From a checkpoint of a small transformer trained on Wikipedia.
Size: 13 layers, 2 heads of 64, MLP 512 squared ReLU, vocabulary 8192, 6.69M parameters.
Architecture: local attention windows, paired heads, capped logits.
Training: a variant of Adam for these matrices, 110M tokens, 6727 steps.
Each number is 128 + 32 x the weight over its row's rms, rounded and kept within 0 to 255. Layers, rows and columns count from 0. Numbers have three digits each. The size before them is the row's rms in percent of the matrix's.

# layer 10 MLP up, 512x128, rms 0.158, rows 23-129, columns 64-127
149:170129065122064124085132144141168065123135097109178181115143151097139086114127124111102146140163149033088121160150141220168096139146151083124115121096114107123146176126131170206178088125127168
103:123123163135099182109143106140193116148112115097166108134152083088161106074162143114050099117099158105052120103109125166158128173144141055107112182119062154064145151181169109178135155120211148
107:147085079156166076091164168123171122184095148128149122157085099104132196095137137060109148061107158100119128130117137114175123128099207126135092154068125096159137130173125096134160088099202137
101:113129074109150196113123136062130210111099149125178121075135110140166061123169127128053077147224098143136138125036164149157116059134208124144099139134138117147165187103114129125172107119108130
096:160143120136140111065116138125143128079148152138151145126154099144126053142120123110174165132186128142087128161159136091112015138073119127102123073085112119156224154071173117163170129119125143
089:131063156124082151097087169105162124129091128143157157128149095086129080179131123185156148142138020125127124076169125099094080201122099095146131130196109122156121123148168140114162128137197101
101:094099141196200121107174150146243118127114082094136117132101083096093144159127087079125114155101103130121106109107111183121077163133133088118174117078103133117183124072192160133203132099077153
100:184083132121138112067094016128095112142064128136094206169155136116128126122169149165147161098142104153137143087125084096105026137125113123164164099108110123146120135099100114138135107147140117
029:186084158090116112097109116106136097165111105134156125151099167060116108110139088165120109108161102060048191131115179186120102173132125074164150132112094153061136192143173133125137093077136139
133:171155122071074102021096127129170140111145130119132154113143165121156138157141144135085156158138143092107146109161132119150094131097119125170146155080156109128145150114120155166255094126105142
114:139153136130113119115174093092151079103173101052112135159175144117162139130134138148058147100181154118132130141110102114150138176145124065105103138136099116111176172191126144110098184123141117
023:117118044129106124103091094098151050166091111112163150176175133127079127129141100119116122097125143096116171141086167090170079144134173103151127120122094145100123182119129114162139104071128114
114:106086151147129145069162104113109111139127118085143109152134107132155132154163146091176142085150106134160087100116107091186091125176166030152078158051094133127083160117158121082092162130147141
092:155111136162081128080116153103084144090099132119135163151125128115174049130132135161108127189114082063143097094170085121150126123177104095120207203168094140141113151160095137116084101121157086
130:168103156063116187030153129142148109109170129064123081175166142120110083119123089164142111117105084144115129140122066118127101139103174125104125162116137082104097133083128137117173141163159121
104:163098136109094152131142149118162082194129155126182111208181179127138171100173111135099070050117079118112110122142122171133134110166133105129092158125162128110154118190135139153172121110152195
107:106113138135140170122143161102145118144146161157108211207161072126192128148098123139162139072148130125101181130143159136121152104128112123099142112126110150145106134163132028187136098137117095
086:153075112117153152165125118128110140112092076133068140149189111110088126117161147184095172114164062179165203035155119092135103140139081093174171128164125134088154135172127110095060109140146136
113:124124085129141119102138091121104106167130080094153091182112096154154090135141095071105179189174080127105132154141201132093106171129152122145078089171111118134142140171141141163199078118112126
113:168129075123113202072127134125110153113100075129123115139137121152156149201126150084109145093123108071147150155046102148146153117125124092134168136113157140103127134146118101045236162165134111
105:146154138140055123118157032076135133078179137106149138097104162096180144178146066142119114113127113136121165163175111160192097154148150132165106148087129087106112155099158121109129170106120169
035:130125095099139101075053105096095105172112116096178144127121130117144091167170101180136104087181169056131191093139142127149092143138147063144112144107058149069171239139120171179115134113146155
143:133121130110157147093155126125095126153117102106148122103118192080167080102110083104152147146179048109141163134130196091165145131096120058135078092081135117087102154111138168175197094101120145
092:116128100073071078116141141108138122151162132154131079116216170069125145139102096137164075115117120130138123103176122171139167129173125065136206139166124149147133138173122140163111183147163139
104:094153151133146138115131120144090075143165062117133106121101074123085111152133104166132183118178071081127164114171118098144114151123141094179148119142082059071128131114156158152142128137135098
093:148136146099115149102129081147174116133129052109126186123124148115122203178132117078125137094136128138066166161154134132131051173176175088230157128122120115124143128122129139148145130080113180
106:136127089167101150113135017117148136096124093085149120107106151114190139116167079089094121084115152156086128156123120176157088110182145124113096166133131110111122169115157137079150158114094136
111:183128149100075154107098154100117141145162145113113116149122121095154188165122074101135105099145087121162109145094113139141157166224177108133093104091134104128113158073193126137163150160170140
091:126076120117123155118119131087185077105106113110132149115146179100106099176146129121165128170136111115123121103109128169153112140106102115134113110099099190132110144163072137092164192088139156
100:144080159122116190088093085142105100137046093139161176131139180108109149116134142144120092100193108123143165126083141169108143102170119099172141126122127147133166147139087132130147107126126117
097:151142154127152126099075082135111073157140153153105119097144163090125116168145137070130071053131133129119169168144105117110140183123202125182137094089151095120086183087104088170120128122172092
109:108149103133065183143113113109181093164138094115133180150101057101184068072129109118154151117133140104119156118122132112095113199140098095115079109137138179093145142148131146155151112123170125
030:174081097068118146071090102070115092176116118123192174178138083138131115136169125139097100112144106091114183095093136155147070125130132084148134136116094169090158203162132161180114099075160172
098:150146098131122206060119085126127128116109154173152156116079118102155182167153109148074107135109104093170131180071097130131152136109136103088099179110138060121086139190151091107121165087113149
035:117106121136149143085082099123142074180068148120167159149136153088102104147202100129089117124184117072115148126073139181151086176162152090130135154124108209116152185164121152121143142061164175
102:180121114145164120066148112128174181142157157105145214120089128134108082099121076121125158078131150037082115152106087178154111146111129131118126166077109135129199149169144085095132113074107148
089:094105132154108132101044119158090109131089014143147177107162140145137120141206088122153103120105099059132174108153108114090126148101197128141152175159109141130094137118158097140202112109070093
096:160123100123087120034134083134161148152114086141095111101118161152146157174137106187145063135142112168135128125141066147099094091158186105159140129147143148136109179084113188139150102120171113
107:128101114081144120061100052139153119142138164144110073110149108129170146189150089133107100135145095071130157071180184114163116100128104137130099120101173124153144154127108151152100137128097173
095:104111175147116183142124176124117111061137078097134184124197122129113165159145120082068068140174122100135181121134130167102146117155089090106156189085113134181172144173137150132154150080149150
099:164139108132150099102157074101097142134148142119139169165104129162157140152129088148130084125117087135137138145135105120149119081210185104142155163137143107145105144097071100133183066128098138
100:085101128166168125144078130104125082136052175118132108115113085067178186130133126106105112122163118163156175127180087120140102235090106136194118171111087109099103150072080146131116143121102154
108:137130114123059092132114056127184102122138191097154072119177163114149150142164158163105135106119164145080124107137152151153086165094168118148121133142098099156131177080155140101179115133148170
088:088128143156117092085089183131161078126144123110122136071101121068133148096097155174129110110126194158091076130171157157149125159126121125155149106096173099091133138169198186215172169150128097
097:114113131103079112141153144030120139122166125069189092155151107094176131125146139099091101162132146124118101121130105173094184102136118078098103088160141114148120163175138090165097182144105185
105:096144038087087145029126145131134116122143087098164120097144134176197097149089125039084187132165125092160117162165150105150107151096110134114094075151118124126111164116141146170162076134125131
090:105086103140140097078122147129168132136109133131149137172102179136164128141177124154142151092158118127133084130102081120100125164194139050176167113153054126152090148090172157171111119167151079
101:136119148144116139102130099138187206152133093106166083094137160084161078150123168034085069087119143145127100158089086141146097109114181129116143179160140100134112137158146146094199189104218191
102:153125148035151121121097121108134116218140149126199142194169165076104146114100142090127090145123164092120132139065141200171142107187101107145130122153091161057122148188123099171095102122141136
095:137137114109154140127143125095133083231144151154226148161211176090097137137151112121158112112153111134160125140099173119146123104143088081160113075119068134121099139201093141197101079102111074
101:135099108142187122081039034144140109162107114156100114112127188122095174155167072146133092098092166071158142067140129169139144138141142112156159161109136119111132141094128112135150171086133106
090:106155135130117122126115111088134161132135136123151183179110128133195122156151100087103078063086086144040103149139091157127100181193169139117168168151163117131106162128148099147221117111115105
100:124129122137125153139130105096093116136169140125169132185144123044219081121125148103122141128103162117118155053143116111128120156145081046112108190070102163102127128147094131113092156083144194
090:093115115119132132118131137066135138182159118101111101202172149114153136158099123147123078159115075119172127088102139191119142103201132061167173185172131138106149146187077075106117159127163085
098:099051154123098144143130125058168091108119176089179095133159193104115156226156093172166114159109144098149127127071087125133156133182123087133146155115125151128174124094174094109161132049148148
098:103086152112130123092098140161127146145147024120137153120140118116101033155159099106118096134143143139077169104091118143078092127107182110132140109120133091119106121155199110171128194142157120
086:123127118109109125143167110122108122137124177104116132147152092162152072076103167142145174127159134119154132112135121122156056091086115130153170104153151133122195142099087126128149088120128092
089:143127093104163114059134128131132092156107064097115094056162152171223173140113127079138122114139123134113205133110132120142128124193198133164087090142127186091094127132124153188177095130134133
107:124096104104134163115160112120150124116105170178205128104142153081165071141132163040152139122136108120137112080137163120175118151144092117090067114108135127089093118155191098134156123148141138
123:162160115154119158056134117143196081204025079060143116148100133164132098101144108108133135150129157111166110122134098107182069124088137113140137106147119103131116132179138174088114163123137056
126:147092144045122140107093115103114154150159160136120155216179120075146123105089073106112134145155174049163209113130126117092132154108153126115098200129152132105150147107150105119095104081182135
084:111110172171150160131143144122186132130140075082145119178105104107118175148165113129102071116104181156128110109064089137092146090188114001141197144184156082168144117126176133152129155162131089
098:068154126112121150132122150115158110177053142144159149126131124170136107142127093142124128084081158107129161082110178112078141120211111097125155164136104134124086119163168157202137131138131127
092:187131147142136115142050098141096088112094080111187146131085133050126122110157145121107136132184100149111120150115120131097104122125146137156158138086093195134093131122124187163109133125084188
084:123133193043176101158120094060147125141113090111148106142098105102132150166088078102161163127147131129168193123152138134152110119155171147153114160099139136070120156084083129112133145117133125
108:120095115084147138151102135096116120097136119140079114164117103064190143091097142176124141127116152107126223114155131142117148116137179108124127152113115140104198126141133138151125165091142171
117:174109127101093118144089109123137100121136130166189177121094155067091122137148106192100124136109120048094149144136166172104109167169164129139119134134120176136149142082131153182148129095151168
093:107108107160144117109141112151087154098134124120152106200129174100123145096080132140099107161166107124137120082121152185102131173092174102126070138121152106126163116147210143174120168140165142
033:146106101129109113111125114116168118150113117108160140132126151114165120181150116158090090103100172092082168128105138164166077159170180110183138202096125155042172195170133157112172123078145145
109:124085167142136117022108084141145101123086045129115113109163175068136107174130118097116116153157137106103151112168165178139105160113174131156111129086117202088106153115101175125092127114148110
096:091140134138068149161157142086136165137159129148168153142108081091123123118109076149165107129140124051115120124122139053174156095090135124133138138116116117122184154124143095092155170101157183
119:130110115059137119086030097148126090166121130144137133107132088116184143116108133128109146092169192119092222060161139124109071148103131131151127094157176171142142148105128161119189101111106186
121:161130105082111142142114087124134080125139099120128129157152170178101191149138095137118147095145147153181134137173105095091074150109157080187183175137120091147123151081164159107138176090173146
105:123147149142052176135134140108151130093156101158150147143171086171178085103118135114128102090129128057133107175171135127138155188156107076116094166143146121104130142165177107121141080142162091
078:058101126104151154139130149090159127100085168130121102151126083135212162121081151133180145115136125166137137098134148144114120107097122129115159179109127144069142161116056139103168149089100082
041:187085143067136142108109108090142060166088116124167209176126171075159102149110097148121168119135139088086196081111150134167092105171165091178122163103112167071145171141097142153154141094160126
091:162140181150104101104157118129125118103138062101117187110157199119131116153100090071100114169165165143138080103110123143201142151174146119124111105148148103115139155120155138146148162112116208
096:107140138123108097121106155101217094109116064125132062142082108184134178117146118169109174098082137050138133124181132144123108142116105075161162157120115110131176112115158164103143207157121119
104:134079080067111158128121153116071125201113081077201145130121082094137048109172116099154157103141134083101137154142105210112130157133172144128148146125109113168106101109162118208167147132166110
117:115130141177151139131134128120123104155106024061152132111128137071127075103157136107154108111165109147145141142089127135129139132139114117130122172129130158110094141125106184133107094025118089
110:087078091084120096117065132112137148165100128097156117118171163053130163225146130108125107143129122083145135094167188168162113169132119056130150127137131144121120131114133172113118154105121161
033:129091138098149137058128123106118063158112128081175147160144144121137107118180052139084122122183151122104190095106164139154081137171172079153166164131107128086181196135118171151187141068145157
107:131144110127131125119116151134109093139150138175132136160103088106101100130117143174164141110112219067121123076074180101117119198141126122125130135094114129103114135196133153188086091096107182
124:156139126100097135127083152136138116101057129072122103125154115075138115195145118163059130169127164086070116106103115149123116118177152114154195113078110181120177141136097123120097118120176187
096:158095110113198086133123125133177159161063134152084158122065120133135185127192073131067100140118177160142134092083146094165138126110098088144168100148153109130131170119136119137138134127184148
092:101165119133073118161122097095114112153136118118103130155113144128145178172126118092073096095105122102109107169120140157120101125155217145120106158161147155071098145159125200091167141125113142
091:131133120137068116143145054074136124104147107106151164091124111122177143166154066162147125141103146151084165173153117192181112138115135135141116149082106116102119154122142142126144165100128143
116:116138082136126140115146126103104112174090142105137125162205180090145233145183159082060136158124165149170142054147135105145122170161138109127107146149083158110106162127092105073156147069157142
092:124098143101124084144115113156066140195118124128145115094149125155114126172145049116095135145151161147130140090100099111092125151210131033119145105154149103098093124138203103113176088094140158
107:124169172139136136117089066086099098126133100094138121122084113125150151220164088090097091077119122069150118154107071066140126146157185116212131117156109095100099148149101144118145151115173109
107:129079139114075098143070141096105138163124136096169116153135120097139073134076134172077140163163119034049150080159135134133114108178172119109158115109125118130143135112123187140099159117167166
115:165105079087091131110103147112120087117094118113086169149126124137191157138180121177102181116195137100090160167068108147153122126141176156160139126098105145129173132127134184128121133109102172
093:091108084080132088113162133124186111154146092096172139131188121104110142153108167132093175140152183131104101118034148130178126129168115061120083111111106119073104134208123110160111137169157160
088:162133073154135129114161152127079105142152107165102125122062146139116133136215094137084093097147106120128136152096142125097146104150207114142119113077088109157093168113143101168157041118098104
108:117177141105097160139132102124126116125112108119152145176132146116095114153150112126083158097139149090116134112156182169137074182137165143130109100053143154123207140096182176131117063096104156
051:136105090053105178105101103106150114201106119093203156193149152111132133113113127131115114095145153097115142144115111128144087129174134096167117145119107178069134175170152116183134099087178128
087:126092151098143112068143136156135024121127071165146114140138108132136061065119077122148180084174094013111161114128143152109088129125089111156145108201107129082147133174109130174137166127144140
095:106110129131109164130123128100176113160133113110117159142177166016099152179127117103178041142129084091128132097089162180137136176161086078164147135132100144082085136215144125112164138131136125
123:128111130123126159112150073126155101157181129181186148106089135105130118137124091175169151104142142093134135052103120090112124134116137081116129139111097145089123121097101113183141183148189112
116:120143190099126214118063072143097099137116062090143118157066086116112162168103118107158135110152091049144115174120144147120075154154135108141100171214099180070186120132128148185155076106119122
118:117096126066124111102107104085145159136126108084132132136125163179131159091118091104138110186170167104135166124168198132090106135121140070161165122138145104073115142117153100177109129117131148
045:151097128136117180167151138125106079158117094088188148144098172148110164100157120159104069137202115085124122099083167155120105165172136058161125125146118137083117149171141163217123065125153160
113:120046102137149170111104158117179102155100133138169134175128122132117159149138095168071064120182103081160100125147174158165118178111158124212085137139113184147165128155128145161155123115131150
104:143093160083128073141117121140215128097135166112115152132187103156113135155121099120069113169105075043077132097158158176179091146101140141170137166082157191128129131095182114125193171093182167
101:149117123090081134082154080093107124142110084130128099225176118121128112102078111129107155092183137047135173110156151151155102159090136153163172127182094102088161120181076128127154158105140118
106:098139168088128140169108109131174060113161111170099130145145098069126088132171109096156088110114139112136178108107109145136131146162099080093090202098095157125104143163174104149165152133139110
105:112096101131121120124115117081161136119125152144115113115150106118187120139159150162140131156126147149187116107131091128140115176106092043159089135123135161000112155162120114106114113119134127
# layer 10 MLP down (transposed), 512x128, rms 0.143, rows 23-129, columns 64-127
117:132127107077115151167146149171109120107190131106115150126090132151113085097139117135120197140145159092160075147103153150176120105125138179122114078180128133189125099105102181133162105180116099
111:119147149142171135132118139105083128148096143163137112127089074095072153163043212116150076134120076129115144130110131104125140117097135119116143097111118138156121112156183068119151131185134116
114:109159164156155128187121184180147129136135141132136122141095103154119100107136194130137130180115095171137118111155142113134167124093171151107101101129123087109126039138081149139133085176152118
109:116159189132115162186091148087107117080130125188149129071117035119120092104108151133155151106100149137179160164122115123194128098135072144094133071147154148161112018125152111138119133157133146
099:116147072157135124175169160163124102100133103115138099070128069103150110142162119094123093160136107121098092132176171164137104160132135145154127077053137141168146061151144083239098169130117120
092:139121113139111200159115138105105148108090103131121109185114069116101168122105182108101115157123214145175132147184117108115107153126131079080123098189117097146145130130092191077066119164179118
100:162142076118156148119159148137087152097122140110196143128139119146102097077174123132061092118150143135089109107127117150160116140121129173125114166157118084162089117089108120137128125088164158
098:103139129135155090194170195027101144143177139116143110140139101145152131140160112109078161180125157128122102123155130119148190103109139143111141117116140112085103060122137113136075134107113163
025:140103052136109187083168115137132138119145179156120182182155179152120175115149129094146081151145082110151098149116142099128106121151153086118087103157143116138102064165150141136131084127097122
124:112145111096133106097178131100157186019177123063132108100117140125158102166159144092114133186153151113166079145132146114202120094122117139173117089128186168162153132081084159165158103146080142
118:132096156109103142099132141146102133130102081165204128141168110125090209119096176109122129157109130092151133128095142130109145117111086057126120130123133113118103101118125084156092119171106088
017:116128095102094110183142176220104142156148160110065118120124145108118156159132115107118131132130147161128133125196146135061162141153100164128150085178103096143143073145116136072119082108107108
112:117114169087139127145145114058152132123175124124147115121077137144145175157071083104153093131159154087187107133104092221157143082126131140102139124140150156091106129170173125121118132182133150
108:133141118096133113146131158166154100076084076120148144156129100125077138168081141168141159159147212107117128131158183151097103131101104159142146131157126143180144064156069094153064085131156090
120:117134149062125180090176159118113180115146134090101120103137134157109076139163150151183166176114099189085154177133094100103082092121140122122122115148153082129102127079109106111118123221146099
103:095088123120133151219098200123145125162095105111122131159151137167153120076135135117123130170170157153148151144151141152148151110094140140158113132122093139095117026152103121156120121129127160
102:095094109070160198173076139134129139201082139185105122158103079146172167089162115090169073119141121097126129095110136066099163101168135077140134166120116146099141099178118151124114069157147060
101:194139195171114127165154160090138104076120150159118139106119095095117144110103097169112128135154118090062121152180139136134123117103108184150113130162122092124189165155113140078114187067165147
107:114198127176119098090084089163144124169165149108113125171136111114156156110087138125124119152164168122163128092111168157096096083172130147121127086148136129144163090100091123170165035160146100
110:068137089089152091139139143095146111060096169095120110079089112117131144169131152188113195141141080165113125191168108161132079154105098143170121157048088133133122120099142147087088160129101087
111:134104152077182160193110191142145145167122127154141116194123126133116169109113161090122137173108116113129144080118098092093197123129093118110118115176085137069086068139097114140077147112168143
036:107125140128145155159097230162117136206140142143141169125150115133120144128102186132206127168165127082187116095091099090075147163136127117090119091178189136111133062127155085122150137150085129
123:082159118094185075103121137116079144081095100150133159134115134124150148098065108128166151236137137077153142114084105102130134149184098110181174092077134133113161127137157144133138130122121127
096:127142136147142164165110200112151147181121212149144162129091149207139138103137135072128067138181140115086100113091106100090131148099130135130100121132133110111121087131095117092121144131113113
102:117148122144129166165118205154138125180156177111182113097087143155134151143130138114136149132156139131144127065070146159086120160116082037057130100092129155103133034157132138113100152138105181
088:093142190140143136119124136127119164111184167164144082151129068124101134114137137105160128102138150152086130195175090124110101143128102111171140142105164085113116150111148080110136174144032134
106:112101132097166211140130199161149145159126075217142161149146123123103136138117171098099131183136127142139163121132135088089099089132092110109084147158124116126130150164106134161101071125192124
105:128130101104102138140159155105138145069134162147167111110133109181217138126135128150110147133097165121122122147139119127175108112062152122102086172086134128105113188138107115132082209086086179
097:154104164103159172125105174150107167145123107115135176117148164100080181110165081109104117138130142127083139097091159136062150140088103071112159138194128198109161140138120113136128100108095146
098:111115133111146132205182203149113100154098106136142127149136093134087158141105140142198097171058075144146147125093117115094152155151169121120136118162109068112098101158096158112088151179144085
098:115075134158089117186127090124126157083143165112141036149123123111113114116158146152178158128089101088158116149127107066132160102115116086123146105126121112093172183160126166092114215141139098
110:209141109135112161191067148147121160159079097116081151114116152146081137085081093108184131197068143098093139108135142168121107137138131112133165065148174165085131107143178133104142108131110152
027:111140107086154191115124155159181086177138109122116159152138139205094180119146108133116133093160156120169139117032162113114115127127123154122105110146055185105117122231114123211103158135190147
097:099113165078207180150109163122171100160129173123107152097117121092167123149085162109108140178146104133168102112094110136142116144121136115089091142187132097133099119139096163107123164155108165
031:142124212100182093112116122233198124109119179157144136151158179119118116112151087060178127157121194103094137124131150137098101095109167107112070114110141156121055133110145100143134137072128136
104:126170144159100133071119127155150157111144140080134144177100128097165080206230150088148109116085151099142101099195115184126160162167125163112133149116116121148104135121090155066137127168076112
093:151199113166124091106133181099116160153158125115045121108163156161115194144072141134073170147123123156099100159123161099140117107156130132129128080148083135073119143146138144169090153097121139
093:117129219140146128164148118075146092082146093159144121112081134158095151144179126119127131166111122103175104111137165188136121090098083184121127124123092108186101132139163184092116156139059131
107:097112112170098154139227137071164165155107092119130081124139127114113098152176165146163090146111177146148136133138126127106131121134129066103142138139093105164067194065096155181136140123112140
095:172176108147135106116121099135142145181176133098108117179094120134131122122131114132125138125119126087099117172125095113167123176102153142150116087144132127156122148047082108146161059153084139
097:164177102177127104179093148101110141167195195146130156068112122107124099117107115119172137198112101131108125114057145150125094130122081146162084116166155173135127108140158128096110114136068110
098:147125092097069126120145100129073169156168129107113126115114143171140090140129061146125108104184099083111090131131123118106117084132133117123188117110090091172161088154140135141179161146180142
110:159112147192177171104141128146099141102110113187070109093146114113100075115196105099097150166083139145132159173126158067129140122130102069140132098222106190168132125093162127072130145113152134
098:166145084162139106092158091060114154105161153108113056156130147156159141161131107115121035143159108172149169196120123160171127128156171117144118164124150126136112087094123102137082100076103180
100:139066104126173139138096140169103130174076104136116180151098146153142150139116133121133128112147107139135201140121143103089109104135112100182115153148107132156134030099095101138143075076085153
108:096164125140087139118174079174128101075157107114090108141138103109147114162139113128159138166153114124125160137065172158154087064139150180205105097118111170174146043181131149128170180127129108
096:174160118049121112130157113110104175130161137124145096122140154166111100139122152092137095159136119124114117154077107096056118136142138134063087123116137139134137156171164068079125166073128118
104:150160108152203137159097145154130112090150180122072140117130083118147166125084195117099148144144133110136096168114143153110077137111160169123050099169131115085067119100149207117101170144122177
098:061115156112118125130109171114151188122142100138107111078166077206160174111121079114126177106171149148135106154119137178113170141134150170096121071123141129171175070115182157139147114173161129
093:115119138118142173130116162111130115088117130137116121072137117160158167092156126082106122078138173173091123172136115187140116151119160133161097098091139141185194017125138158190151140132153161
102:135097123170169102192080141105113186160138147124093132167171078159127171153182150099148124195117106104148088101095127138086132123119071091121158084133150197149117112127092100154097109187121123
088:103152130181138141140121134123118185081159179127146112061106139113146088142129118123202131194132096150128157117122147086103096116099058117171118101144129144091109105115129130082106171143062127
100:173124176124107086180134140142140136196126103153127183083112118162143140171175062150142115138112120127158162116130073165060149132119142116174124092166106112126104074119126096133099093114123099
089:152104120145136151126140196102133145177141169125179136076105148150138136124145097111139056099156189132031077172139107127141124095121155113136136132062131118179129044113167147130147161091112123
104:144136104164134139146153178147100105124134148141138137070092146182104129052122096158084128099094161116112115165126117093042176181136143183110114076142102092109154074151161077130120113107140128
097:124151111134158092112078086147137147180142180195075122157134097072172158138089125089115110129127151098127073144122101129121164094121161095119197112079185173118169137117101091151168113110092153
091:163123082140112087109141192024067209103172156099126102167147128155167159113117166124070137154135161120114112131119132163127163130119107156101124097133142152144138132129136124159077121120082162
094:067110129130191081113159119136114151120096084160162097142137192126092086104120150140181150130093128180125184134137104115086101111127047115165146107141068102146137203147073114126144145144162113
104:120101130114098115117149116211139089116135154164097135083122092185152169121139149157140230119100144163115132123145141123082145108147081150125153171117117074155139033091128094126128114140141093
110:104148131142178132131160181153165087135051078136131137131133117146127087116196131107193176090132108184183140100096098103158059059111067135124115174133091102145169087135128108106118153187128110
120:103078141126148130095098118149120105113184136141144142111108113105158171132086098090204172171181082116147150155066144074090119159183170131098102131170111171136130115090154195151157142182061077
090:180121135128074102184094150127095175101180141173104171123091122119080095108115138157101187147149084178107147159144073214063116171103109145146111124178121146142119176133172085132072134068161144
100:108139216148173124210095153097135193173178153147097078095110096144112099133123131154213137120104065134147142065143125098090164112136104117141104134161134128140109058142110116138146192112055100
096:085082147115147089151103095196156098159110109092107086128117121127109111130150127112130108120142084131146093079154097111091178110152132200102168075174156147196128071138111095111127132169164162
091:145148087176147097153176135177130121125140118095176101133177131087111116171144156171117110108073105153117130112146033100115086098124132107090167179142121117100157042114094175094122167158143151
106:105169158119162138147124143139133162146135167185159149129112131137133151189131126132124131112138081037085151039064142102036109098143147132101090108176075133130152139127122097189179176173074098
115:164150163105128150196086111160150148185099153100103174109154159129063093161162106106109142121151131143120143111105160120080145148133050069126151151136136187137123049122182152103174112114121116
098:104143103143159146148184089078160083109059136146172071120108115136102112095116111115119183105111163120228094139134125155092144053150136152148117094118162120143121106148152067145150177142093105
025:159097091146099132138204166170113160187148193196151108078182162189081099137165099179112105160109094131134127166088090164107124096117089120110160065173124120145125084169105148186119095089142098
108:122167138148118136144146127215138131115101139178090090149096165150140113153132163131179090130092139159178159130135133168036161138111154101102117081096113161112154191112102116151169147173133145
100:155152152131086128130157167166100167071105092108093135154103087121121113078139130128112131134112108155080122157125163097125115162073092159159113117130118069118178065126172217133128150157123160
114:137140112109090083133148136058129119082134155142154067131089162158076071116134132168099104088104097170113166121165125113170114182091151167158138146112078033119088205160158109112147214154117114
120:134121103076170099181189201144141077158162138186199115123131130101110131084143115132180105111137127113179132089181174043160182118073166072121122095140123161165123157155098121138104153131163098
107:144103083126112135126152091151117130125146121138093157116179112123116199135058165100135101134132177152154133081099164144153087122121144203075073020130158163150161076119132139144110110172110153
088:137133094130131118146120094070103185174173166118131099205149133123188169132145124086088086139199136115135145129058155170135138126133182091130128173146092146088152105141092116208074114071139140
038:134140052119122138130122182175136172142137117118132110156155116137108174120158107101111122153125104068155115118138149121094073116114170145159102123135105084191145032175142133140124052109099095
098:128184130136129138106110131187133163107158158148158144137135089121147106077130109144155141094094097160138152141178127150118167117127077203073128073175127097143123061100086116122129107143073100
094:138181119152161161149120144146109138154149109134129108122155158145113063175051126096119120142157103135085186080166116137112074145146098087120113160146193108137203034091112114129100103130098132
101:100092133164123114163166168114076108128124143097090140029158099122151114141169164133158162129104140188167122141110161137113156115144099116115121078116174136154135049092104133088119136147132137
107:131176170108181087162143163142216157181139166146144137088094138126044131108146138089155129157097121126119165085103137102132149100122119095116149104203185146156172089081125131135110121155110131
099:116070133106116142173134243123166119165096163093124175062101160136092171092141138106104134121167154102144115133112094124097138150128105113127132109174116152139157068132121109082130125110177150
029:128101156137153149156129146201159149144061097122079148134124150088123181106073109122094112179184147106075120116136159131102142179126134101166067090070129079144113113108139119111116139102143120
098:103158121102120109133139132154106103165173104174148148146117104091152126088139136148187153110093195112114134074115144090123157120098145073148114081141140128136123099173103148145144136109120147
114:119128105109164112145117207105080092188131141170061089137142131105084112168135110094128133158099098128123097073109099122079134111153074142167152064141122136156163107144085171109116119160144097
105:135111138127131063190187145135132168117150142107116098152144139096155077150123161168093144177119112185154139091098077178179117131100165156135114089098039066101065086136097120079119165097098097
089:138206172136150182131110047113118185041158119115170130152064093140137136164152079174112116186128109168128146166147092139168073100155109115130149115070132089095143086105138122090082169130070144
095:138112131093206130160136177159108188157156139137146133215094153121088136101112136138112142164169131134145116088124078139080149121129102112106118071156087118046077037159099124146082139134154140
118:115116074143126087155190115117161164126175180079119060108141180122170161142134135101157104117092131060160089093171075168104106105121112134101167111163140126186129075106125180111127164140095153
099:113104113168107128231173155095171106162195113044132153104172138094192147167141123063123111108106130125115139137083153134159095165158107129114108099168174144155216103125106164178138118138109162
106:143110107116137129136163122140098168115165132154173070163169158099141075159124114148197143204169111122136180093163125084120129072095123133079128163120132138075126118074125135101108159134128129
098:167129134134124063166099152085195174178150149134139104042170160081113154114133139077116171223139149099106125102077142123098157143074143090133117149152076119093141082117171147116107148162124125
112:168134156169147187077131146121095173136127136120133156084073168137104210159081104056144102115083116099099108167109109115195135137152075114123121137115159121133141163127163151085128146168056184
100:150161170140137114109142120147100137128143101157147136109076135164171141102082121136123159100153130140173137167134128082126120143111127107102087131145143118115137000126138152105119062114112128
089:161177153145152112170120100114090146096142153127146101081107136070156133102128168127214149173090143095114159056105122150166151143136108142127086135149115158102132127150187112121122161136103137
116:135149130127159103147120109122139146088170184095155137107115139130136051144107090100153133135185136104061095148136116155156116136159107153090151103145129132116145121140113108115081116080086111
049:069142142104106148177135181139097110134168161123081130093102110111129149177084153078164084072135160144098109132077118174098123136160146189078111129105143148178163055111139164126131147119113168
092:115177098121104180062128102108131142062096139191097192136160145139148149200180148159139140084181101146100099162146162138143111109151203172142095062119067172215106119125155129142131086126108140
100:136112161087145164129124220100114094140111147089184139075131118153092147124105072141098113143147167103092122130139135080117133148118133103104143077176108161159125105127100122142091176097149197
118:133168159146185085156075094168157124193156172159160120126119143137149159146111131136170138128170071037179134066085139144089115108125110095112095107110128152081128054119139102150194091162155122
109:126144144081121174124160109151103060152143123140114151122141106143082163135102131091155104131124124113147078235106112121080116083108119100133097169165139165133136101112145107146210077211078154
112:152148094118181120100182150126115132114143125097150109127154108128130206120143103086138122147131194149158148120155156121110129129095128101138121046127144144111157106186117051163069068088155150
042:161101089122166158080149104155110086174100114155159121147091154160096071118113153125140104147183147149119129129155133109111116153137130132142210089127123056068075150129123103103122126170154070
114:080115154128189141191139217171094158080093147124109124113090099188148122093128186136136154126141143133173123124154131133106155120071156222129133128112174131095109022139098105111089137117128153
101:114172140142161099133150131129078144106129137136106155106121108065139125090136127142112096120117113144166084168199173072165148129123085139216120159097064157192066097087129147136115174081153080
094:142188157091166079105144149113091139072164183193111164085090099165101117146092182173141155163175160106138080115124150116113125090138132226156169135151134182160109081133166133136183096140083142
109:156142114129116105200159119177151162198142168109082147131095148198109148185130153100089111146133096129128142112108181132096100142107126191173126095117155084119145033152150120136102037126068174
109:144130127132168159135152127092112165129148146139151084162112144195171205156105129115129068108106154099164137145161122098197163070131198108101139108067166155132144131171152064161137095129097167